Weights of a small transformer language model.
Size: 13 layers, 2 heads of 64.
Architecture: LayerNorm before each block, learned positions, tied embeddings.
Training: 123M tokens, 3757 steps.
Each number is 128 + 32 x the weight over its row's rms, rounded and kept within 0 to 255. Layers, rows and columns count from 0. Numbers have three digits each. The size before them is the row's rms in percent of the matrix's.

# q: layer 2 attention query, 128x160, rms 0.171, rows 0-37, columns 0-79
# k: layer 2 attention key, 128x160, rms 0.164, rows 0-37, columns 0-79
q0 087:147102088123100159109113107171083122189114063097130056109157115096168124156180095152139145175036054093084094067092118106141082132136111161130159107088118119090147106130136142084119145108123120095102194080139122127073091114079179096133097111
k0 087:086097161157176110132139160102137190154185139147123165108113122165115210156107123104154137118186061175093126158155162111105113161141123140095097108154106123158100080116168135126124098167082109145130097136148164049120131141172115115157094106
q1 072:120127107147154166112093112100122145179072112131161149124159145089188159140130106063139094153042102110063091114139070115134125171133087102137133161150119132131099122143129079124151144133127069205157168127104118133104173142132103133117169125
k1 066:169099090137093108120101136143163115170087090133130121132174070096108107071154149146140128069132120166196108092124147110106140126126140140099109159108160124094156151153085104173086152151081087121073126122072153174158166102096096087154102080
q2 070:149092168112116111115077198090154143125108144111174178138127147138095096081053102088125115154080166164138152119112101149167091066097119112159151110120106134105061153097143150126193102140164127108078103171121128121162074124169160153128162118
k2 075:097125104083171122074121134131181159112090117152114132124057186091201135080173162154060190159111062131170176181109122108123096151115156079096052095123117113130156132155102158124107093140137066155094091088132191167096155101132144130152123165
q3 073:090137135149114051105164101060103132156145118162150076105161165144113091133057087169079137127157112092097112160163118064122144137161128129147157187119100106141095074210112115150139119127050138139134122134100121139138156129175130149169120134
k3 075:101148131152168110149139110103136075134052140143087099149085111120125084108186111096142104126166138128165170080136078188160143084154070083164116147132117116131162147056112129101135168176147146096105101120121169153140064114127134153100151117
q4 076:150116117138159108059102125129186134203153183136121105141148137122164151151136132104037148158119076089153079104128128107169158184127106058168136134150192182086122075130100159069150106113090121166114126138099083097112178135106144139108142190
k4 072:134137148135124123194135085134084117073130115163134129168133089173103132158085108136129166149074119125103111099150108164140081071080164149082137126120091077161191155129084127164114075156088124066121152142011157092127141126122118105125175118
q5 079:130124146143093114209142127227112118137161120152137115095113110132143103118160131131075177168151123174067181176113143110150056148149111201149104081110164151146095130102070133184092190151108173103176110124133137061117129140131116146118112143
k5 085:100102154144149161142140105131101106105163145147131167098122175145071193159118139109135125124170126125100141185132107137112136078093135180127143116151101154041079101150135146084105116133141080107160160118171115008143116126143139166153096159
q6 072:063118098135050127101154099187117134159127056119107161153117171163161191134119139140109119114084203150081130103143089128099164185105164125114139110102126136114063170099158109202100137136093130128173104123116192143089102108135146150131146106
k6 078:151127139077158090229082155074141140068123114152125148086099066153127121229155195111143132124142111151116117154165162108059135102100134179111124126143130135113129111152119149107145127160099212145053136125084127117091121096111120145215092117
q7 079:138100085098069126129144139181148090121164189135134146100120106119131144097107152102140146145138093158081146099143172144135142172095138177121152140130163180088165120141175147149120123172107086185141202140105122167099082129097148127142127112
k7 079:172083081077185210149123151090104155154093154088077193126152109121118097156138139057232165143136131109176157160070099172119124172139118090114123087143075179067102150088123099122097110101151095110131127143070088185099185140143123140140112117
q8 073:095077112155096147086124068184167153080132085167116178101094169156117145132157125098088158172074071149110140155125065099141119202180051147142189095133123158151155113128153112119152140150116130075156100166112062055155137140092134140140101126
k8 073:077123159100118108133118056088114150095111053160119131134143161157122176173131102124126179200128118082134107064073124072126143116055129154120094140132165141114104104146165175139127093154133102117151176162144184106066171189130126118135161115
q9 076:142149108095111178129141180106148153172079169133144104138112159138178152116115038092107115109078139146096113000169093104126120194159143109123112130149208130159147167114100082149127108198160131152158141124133101124120107165116163127131150155
k9 068:125098119130104179046074091157157149117113129140083105172120126101093086098125115168129152190136132181159149194117081114110144046105172158191156143181085142135172188164156137119105143149125118089110121136124119111128151037092099097172122126
q10 069:164141144104140140071131100175137156151130098146087151142095127110132160144149180064129129155104078081163144128134133090155110156181096142181213169095126125167174128142168084071106127109145127082142176095201078164107110129100107151121148140
k10 074:128086156158151126138097255100161076125143142111152161121130134088121158097108100109026186129112153121171136146087149152141167143137106063126088132134125191167139084102109143083136186135101155134079094120072121134122128102142117121121126124
q11 063:140099128115095190105100201170133140154118091105133116136179128153148064183164115114147143177167100158104106085124112074168090089079099082147138099145128116086155084157127115176079106107125067127124168106193123083139102101099089078146152120
k11 068:094150122153162086154129105142128115088146132144112134145118120096154091111058083152074048102148150184143132235123139173123106142145110186089111109152192108159130145120152089077155110167184114204162112126126126093109141159164152096085126124
q12 067:097121111147109159079116140159173145042096094125112104094129114127102121139128164123125132085136124115149127100105127146120128093050114108108123067152122146075133174109172141128151149157155197038126113113098145124155099139087157106111123137
k12 076:096133123090108054140111135156134130122071081153192146142078104143130137090083086209131134139100094131111137121170050118104081138096190174114081068157117092196193122097105136092142112122100142107103160137112137168086111083225153114116146154
q13 073:167133114046129135131134129167091124082121045103112093131096124173079199134173106135105116088152164130149069092154116101055108082130123080094051129122110164154104085098145109090112126152146164072150076158133129096166067153131136138132093142
k13 074:125155119164143077163164044080108070111107093141107147144146179082132107158143131111105089131179094154089138151141165097186111129183104145164158177160072093141055109148164115171151166129127090103127107157075122167113151091151071132111142152
q14 076:089176111092130126109122092171100106090129145113100164123141154094161117174123097158087107158106089127121142072113139072160081116125108103190121122124142105109151091134120119123157146143094155213177150144130112170105103097054097132139141234
k14 079:065131118101132101095117114091149159109150108197156136157117140113170102084153131147085132109129107173168103104133069120168135153118135097122139135097081164156141149130107110060142101126127147096159079119140122083158202141110177102122128137
q15 066:144137110110193086128138145119069180149093098171102130162087079132120111126095123159075144176084135091093171109170160109141157116169189124096115121085121111141144183106116141155081116067135048140113144119163085166110166120113104083137132104
k15 071:070106137115105147071143115118182134114101113055142139146211144130189067076106168042133085153188149146156162135115142165068137172145115137127124086126055163103200112135166124158111154097084169127087118132154126130095119145131105145139108167
q16 073:087079124111112099211120158083159149096105141074151105155115051174076106135110174151075084097129146114109110184149127152188187085196096175092127089189122138110121180078102156133132178054143151147133123150136103114178137106122130087106069174
k16 071:195118129145145175073136185108157166204099096170156124106162116132127064086105088076167105125033144158183079161095086152083087067172170122150071102128149056162157116179122140154146140152088203156163142142136174072170136100101122149120180105
q17 079:132100124122126099197119128204132146122150121146076151097133161095088048157113073125179180077181154185098087195109131095130151078170083106119135156159132126156096155189131184092108143116138179143123089183061146100141144097113092200143088114
k17 087:228169116115116110125135111174096095087106071170170158149079138094128158098143090107153157126036115093151151109102133184104168113116127156157166080131079128120116159124131092161148176136163120060117148095125150127117118145134118105137144144
q18 073:116126100129082145113127062097114133144064166147108190099121186088136104229138126139142133163111121111154104134130073086110118120103115170169146140122122081131184102128134085178107112134130124112152165116072128157161150103099102089143129155
k18 082:097125089134040014130091154116116141191159059113167085082121109135113134110102093131127152132085133133059132156104117132081113158129116140112139147074176146160130095180161126110102133115142124158139134128171127090111086152142129151119164104
q19 075:086132100063209093129097132155176144095134124134115141122124144157122102118129094166126112130127165045176139035126175166148122177089137091151139123121169156131110145065153092184119156171118119079100126155199084156105131124107116135105118103
k19 080:121145119117108112185157127098074052051124076131113147111120110128109187103111157138111166133164086154139081127153157101137088181067112200087129074142090099162184159134167121147099121116138168142076117127088147121114196116113134115157174184
q20 082:053128088131194157130128156152185110130087073158112074093127102148115128174114165188081139098150079122166125131106197154156067164086136148133195115135144140096153108138149156140114142155100114185129160104123120133094098141173101089166114121
k20 081:207100162092190130091123103096101120147133156140157162111142173125126160149102134097165116168146100127126130179123106100103114099145112128134173155112133087123125094093090229088150108091156150160136161106093118128143191146137152189105127096
q21 073:126135173159153130134112133200173130119119088127149054150120126152114201126085157103088143116122160082141117126164138131119177105077162092127127088148108115127120152107086152140102122169176174141116091158180120169108092158145122137097111135
k21 071:022110134109114074089139132167097167090145139124192170142117095173078050134111110121217120182126162152151169096089116119155119184087152063085111103143150124101152113112136120135125125099109079119180171134067129060158119083143123130083137119
q22 075:127155128152162185125108134171139091137154152194087113109145103097140140116128155149168160121164107078176085080125102162187105110138176122130161123101097124124104143119130058076143060133153187136140176148198119165127180110135109105154137155
k22 079:168123103104131102055135096099137096109146209102163094128107104102152109158143132126157085120079078134127114156102199104145121136100130048151178168110171059102205095117088085123095169132093178150141116122119134143113104140083128160123171137
q23 077:051132142122028060196161131131114174128168119094132142059148205156111192146144118171091130157067174201062114064132121128067138172103166127139113133165109104144127171154183105094122121120136177101128112141089172142128088118120151172127128098
k23 080:186103085105184089063082114121169149173133074201119103146100078139171052130131134132153107092207142162171125118109127158154133134129095079166152176141126159091075141130148167142123104169157185144171119119135116085084128129124137138128129093
q24 078:093137150181160140142176095151108185166137113100156096127135058089109175158094137102089170140136108099062143231127063117088146162140124095151121141096088065160084138154102144119138141116096116111168131090079134095095061123176149149142135097
k24 076:126137131098125122101082185082156152132125154083145027101130151074157147103132200167121103102152176085120138113119135114115179170081129148103132115145067138098168130129141123135141088129149157129074152099096121101169067114108107141121183111
q25 073:125092157107133103217133131100156135151171126089144114139150171103126179159097116058143120113111132087084095173113103120123155130123159100105115154052138121130156143111071149047134139135095087137109116108049133135140052165118151115128114100
k25 073:126128143109152143114114194087119137125090101167139167111076132151173146075083085145124123102157100117159161117102187085169128183165193175175101116110114138122126103148139162142155111110135147113125119156219086119150182098126144160105127139
q26 072:148126135116125046149146188145097162117113171122098136073143151102089150112140147124117186178092138126153123106080127124161089076133114125058074137140121136168154118109145122100117126131152113075127160097055133092161114137110148105139062107
k26 071:150185142169120157161130064167173135118138103135158119117124142174185133123123076186062043090167061141090102094181085165149152082098150183192131170143175105120107115120109163123102147128115061133167117135118145089140183157121126144133093150
q27 075:193093104111135112174137147150131100112095175128141154147099126143067085104135119169143140100132127080087140122157173115152186191143105134111095099092170139069198108166160093140094099097123083101097137100166085099109168113104102129140142149
k27 071:132125129158103140115155119118093155124117119145117192147164076113135191182195120142095185118163116060099148105119067128168142114181136147114161122141226140134126199093164067183106128139143142108075143099119157107135085126142150084129171155
q28 080:142158160162164125101132118147174145138167134079162113123189098130143137155164166148081137168145151099133114195136125115111184131111094143212174170102136113131122107175154227137098152126075118131128094115128125094101132175186128141120080113
k28 082:109095105139152063207133102131140181125158114145109076133104189165122173133095177131145190141106131108108189166145151160135160155109096101079095115140083159100099112107124107146134137171150170126137168139091153109154211123117094149107094147
q29 067:120131133169110185111102116149113115134137146114115081160143124118109135124150088135041149136143117148068090135174049130151146141089075110194123133124128121138067070134087055113156143156137107140112128136105108136127178120120131106179172121
k29 068:144137140091117186106125138170170099139083132111126139115123225105140135052146187080143134153129073090178128124127157141130112131163173159114168150096137107091129151134168175196099132126132094075142127132128142161079084127085084143111151133
q30 072:160149146110157132048111112108146152106162138096142175064105104116120150122189165134132135117161145180152072255123098130076146067047141102128130142126128091071128143174132198131126112134106141156156119132143163064156064111145139146121151092
k30 084:116147065096195097110136192105133075150056132098136073173116103116131142062126105176125102068118153113170120086118147108185137135160133203101144182136147104141103138101157097109108157133138105170102118079101131158123194103110124132089103136
q31 085:175168098133125103113102138165125142112081116104135160143087191158170161096128161165146051053132134115162137061111114176108132172142165176121057092136176124107167186101144120166158109114114126106161115111143160176130054115084154136103119180
k31 083:097125179099102161153143108091117113145143191159116178112125114108088182151080123171116141168183113140139123077190132095084100119150157131106144115076147159134143134116127114158132104117201146162106160123104151087106127131152090122133205157
q32 070:121154111181163161123074135094157138180099066167163146136129119115132157153163134129182073125122115100151115126085110090106133172071145106153135194144150117157114189114140162136127092192078111131091132108085121187092185102101113157122134132
k32 069:042144179069082112076162079124091171165159090153136129089040146122051142095122138134116159142070072092094091130174123069100106118085178186124097114139162095160107140132128130202066165116135147048106122125083131099153086174120130087153086085
q33 071:104145104124120125113115054100170095142118150189115059117096158096183089108176078209137106155072136160153149134138127134152125111128136121158158124130169076126117114132149063107109141156067132086146080097182111127098161107136117141121171164
k33 073:106152129094152082094108119180140156160121116150132127115150094159142087137145159048174129163141097105074146159178062110081107163097096198141175188109093113133169143140101156146124141128139096116186146148192148113117106138132163116112105132
q34 069:130099079075119125111087112174135070108127096130120108115172132156139096058112124111158089175097080153144120083072113106136083102147181109121101091119126154136120123095157092078145068138143152182145142146136130114126111090096167123178197148
k34 071:182166131137199138130142113095080033148141166166125201129131096109147101165112152195162125115095161153129158125109115127125042121113086189162149153119099117112123131117149108119146112116103104117113142125101101147102126123121166100123128148
q35 070:100096127155118139125179106083093096133137120138148166109123101124095172187151124123119094111184137191101076158136103176209151185097197146106136133141112150036108207129137186146150082124090195083136134155167174081164160160128145110101092159
k35 073:177110139137120111179118132143154194116141228171152163156162139150102100123123124125226160124163040103181174151095095143130072136136126112095127155142067102146109144129133151179135115147184174133138170163065111121136097130121128175151138134
q36 066:089145120143145185086139111165143132104141151145099170185134137160125148109163118114124109098129130145157138118151101129154100180187128143106156153096152126062146121096110144111151146141147091199125176142012139143098039059129160119164131161
k36 078:132162126128202159127093058112134132104140212201103115110141152063136078177120138111106131144095116104128094120124140107101096089084157129169178160081161123088130187147134104144149085144168131178108135099221144154166173139109124159129085127
q37 079:158152102160165147145133111080155100123125131219149151108152120132122136158189147097099122189104076161163072094132115104122074158162101066144112132164165121152129120088115150091142075156125121169140150142097075091144186157125174101118130171
k37 073:120114175159094106149162055135171166171182100143157089146113144137118101137086128147108157100159139033079106157150131109150121134052085133127115102081105169190138145133082075104078139115189149130103097167101120184150111104150102092130167095